Weights of a small transformer language model: 5 heads of 32.
Each number is 128 + 32 x the weight over its row's rms, rounded and kept within 0 to 255. Layers, rows and columns count from 0. Numbers have three digits each. The size before them is the row's rms in percent of the matrix's.

# up: layer 2 MLP up, 640x160, rms 0.141, rows 274-303, columns 120-159
# down: layer 2 MLP down (transposed), 640x160, rms 0.145, rows 274-303, columns 120-159
up274 090:104104126066148140133172116137134088142136070102108163142126178107120129143123120114100123150125178081116101181120114127
down274 095:181171167149148120069099145109093151127182138129086119122178103120096127124152125113167142140114100161156155056191179130
up275 029:222112170129161147118163118134108143130122098180157098146098113159125148120113169160108139134131137159098153086122116179
down275 041:161098161148170113082151113093115173118110116135144084103134139158127124098088163089052082119116152159097152085168113171
up276 031:213114159146176126126161092174130148139120093174150135151102148166074125130064153102057124114083156169116201114173074154
down276 044:152120155175156099096167102119118177113116083153117127104161158136085109096056150051000080116085156178113172137186073149
up277 093:150101134111150072123116115137153111122154111165148110108141140111155158159125199083040140135095194110094143108084102153
down277 093:166120166130128115135117142151171107080181153090115131149102167084135175165144101138093207112152178137147126141103148077
up278 130:139171143141173081126122084136176123125166171124097121098122093099095130134154131067156115076083089116171139085168152098
down278 128:176107121067134097135125125132065161120135087184146127173095171151139121117106116173191143161114161134114147108065096140
up279 095:163150142146116109153127081101123153178134106154135152140115055098163188105110134155151171069083135140128139056116098098
down279 091:122163064058083087089062177185152123156142118078113141124204146120111131180142114123152125152149145110196163096104159132
up280 033:181116152125099139093174109073107099152156098123216134148094104178118137095078142065098166174100087193130148145199110121
down280 038:128104164129110122071144117057121108128160108122197118108119140165124113091068136030057132126126100185120132145219115150
up281 093:109088126160144123096181169162183152143101131130172137098139121160100114165092129095113152156122144108100110138125153132
down281 098:124177130082123148124168215106146143127062133146130145105173141118095100115132143060110084075062114165076120153143086119
up282 104:130158158089202127133132133115159102143133167130120153091155147098153074148097111128168131129136161137123085120138140165
down282 096:154144132170073105123140129142087174103147128144158089167114106152097229166149088115129087137163088138153152150127151063
up283 105:147160150190135031125161090159144144169107150127061150117181148126132099169139140105139158113160116186165095160124086120
down283 107:158106132088068152110140144108168134114140116171182105106107121105081172115133093137166074122090103072112143126093141141
up284 121:098114183123141119133155118106128122125112075135091091129106094126131075172146200108141143144108130152107203056118159105
down284 115:131178106099121141100180112095079143116199149127131150121103095214188177101103095061113153144115128043165064196126138162
up285 093:165113093169093044173121135098160106157117157100096046124139134142140090087176192086097127179115142106128142109170119138
down285 100:172083163127150156108135114050126124050100161153174089176137081135077120160123132122090128137171122122121078121105165171
up286 116:122172078119123119144106095102082131169130117186092108160133128129138120129073114085169147114146068081155150138102131170
down286 121:110123120100112111145048140141142136120153087117051148112115172050100175076124101158169119116134133181121067119083113141
up287 127:164090168113103173111150155057100153132162108160174118096182096133145173094161209163181139067124157139135110136150132147
down287 125:051143063119161100118108073181143085125105145126087126146076143068103098208093066141104126174101080096145157130090167120
up288 077:111165154143175133124150166074117138126105117108091110104140111154112118155186106171051085110136172164125121112144097162
down288 080:126132128198121087178088140188105129127144118131118170156112129133173160142156144089054111109123139100169152134095119130
up289 105:122135097086116126193131093212182122114143139130111122123170137171124135132177145128117141164116175113184088084148109100
down289 094:168082176176099142096134077107125144133097131085153131113106121120060102169098122119109094074151138144107127116108092118
up290 049:095115089139135120154093073107135108125114144068178154123089158135182203089074122127161148123121069142149118125166105119
down290 048:097098123094108153116140112168180112151196160062126135118117172167149206111126158118173134151108118143095179062164168169
up291 110:134109129149110141187163130204116129145075068092101113103132139146108087092107098112110069152130121098178207126144136181
down291 098:173136126096113114111126141100105153137160155151089129129092133128150184169112097151198153140128171116066056150130097099
up292 120:128086140056139125141139125141160084097102108102115173092126156167158082172110145072126074126122170152152061156110093149
down292 114:170111129165113176135135143118125153147098151136079084149170142116105156063134027100121151111081125153150199169169116115
up293 131:147137130125122121048110183129100090131133123122128071109111114111088091089097144122062105162143135101210126105101120101
down293 133:074148074133126142129148060132088170090140142191099154106132140210122142131161067142082184100140134176130198173107070092
up294 119:120121111173133116144119092108151113161166178138169128090097130153101065092146158216149170082137154156132168108151177138
down294 119:162132107110133107136104138133118134114073123109075123171127140015154142095148139070138108126096140178127105131101127140
up295 113:107142157132206082162211167132126135092126124140098159182096118125117159127108135169122133109173182167098109088142124122
down295 103:163161089120093170113043123131147160165162138102151137057121176128127119074163150101118132110121108060150156195061081113
up296 102:165116144122154173154225107114132119115151144091139117139144139084131119071110152125097162131072151184167140143169066135
down296 103:132127174116117096137019153082140080165140167123101126089135113171155118192089116123190060150165156102150161119124135136
up297 071:111111185095160136164105084151113136119152157155116074131179148098104139124111125172139150128123134051144083166151141155
down297 078:059134098144116072162107097113141184150133071196133083158114186135148121124128125132103128122152116114095083070071138136
up298 122:170088151184106146099111094191117134163148105131145115121158191113123098144138113122114096114146139130147090106122175134
down298 116:119198113082107119099095132098116136109092069142104147135086043124158166134104118131160173124109114129166173159133083141
up299 107:119158097144150118142067121139151130112188128118115198117167167151135108120149167134124100112113143105119127095140142112
down299 108:075131110140123154113101141104114111168144113089109145136150152170147169190153119158097155086116096120176071129108106176
up300 116:127129137140122177129140109125154087174119095170160111115136134090108158103113099107143109057132113087169069099139109136
down300 112:174155100134184087116122163128103130079108179110094167131142122128102081134087135183176131095115181149118104155129201099
up301 075:133150104128160050110182104079077168135136097167151129089146161135105086201112092106131156120105165093122081089108126161
down301 081:111116143102155051093146153125148125098148063150158097141146145108123141146136075114122153137115140084124103147131101105
up302 109:094109173158097137091127120130142149127149127145098162158190108125136097084092100108157119121085184183127163128064065090
down302 120:109147168096108125107087114182102081123097094122161110099097108122113193107105143103167064207044106124185186119153149095
up303 131:096130145111134114092095102108152113143181079160171149110121051041161097092140108145179113103143147131152170142130111164
down303 119:164143110173157138128147109149117120114120153155103129141151160190086173117119129132070134089163140132138053133121184124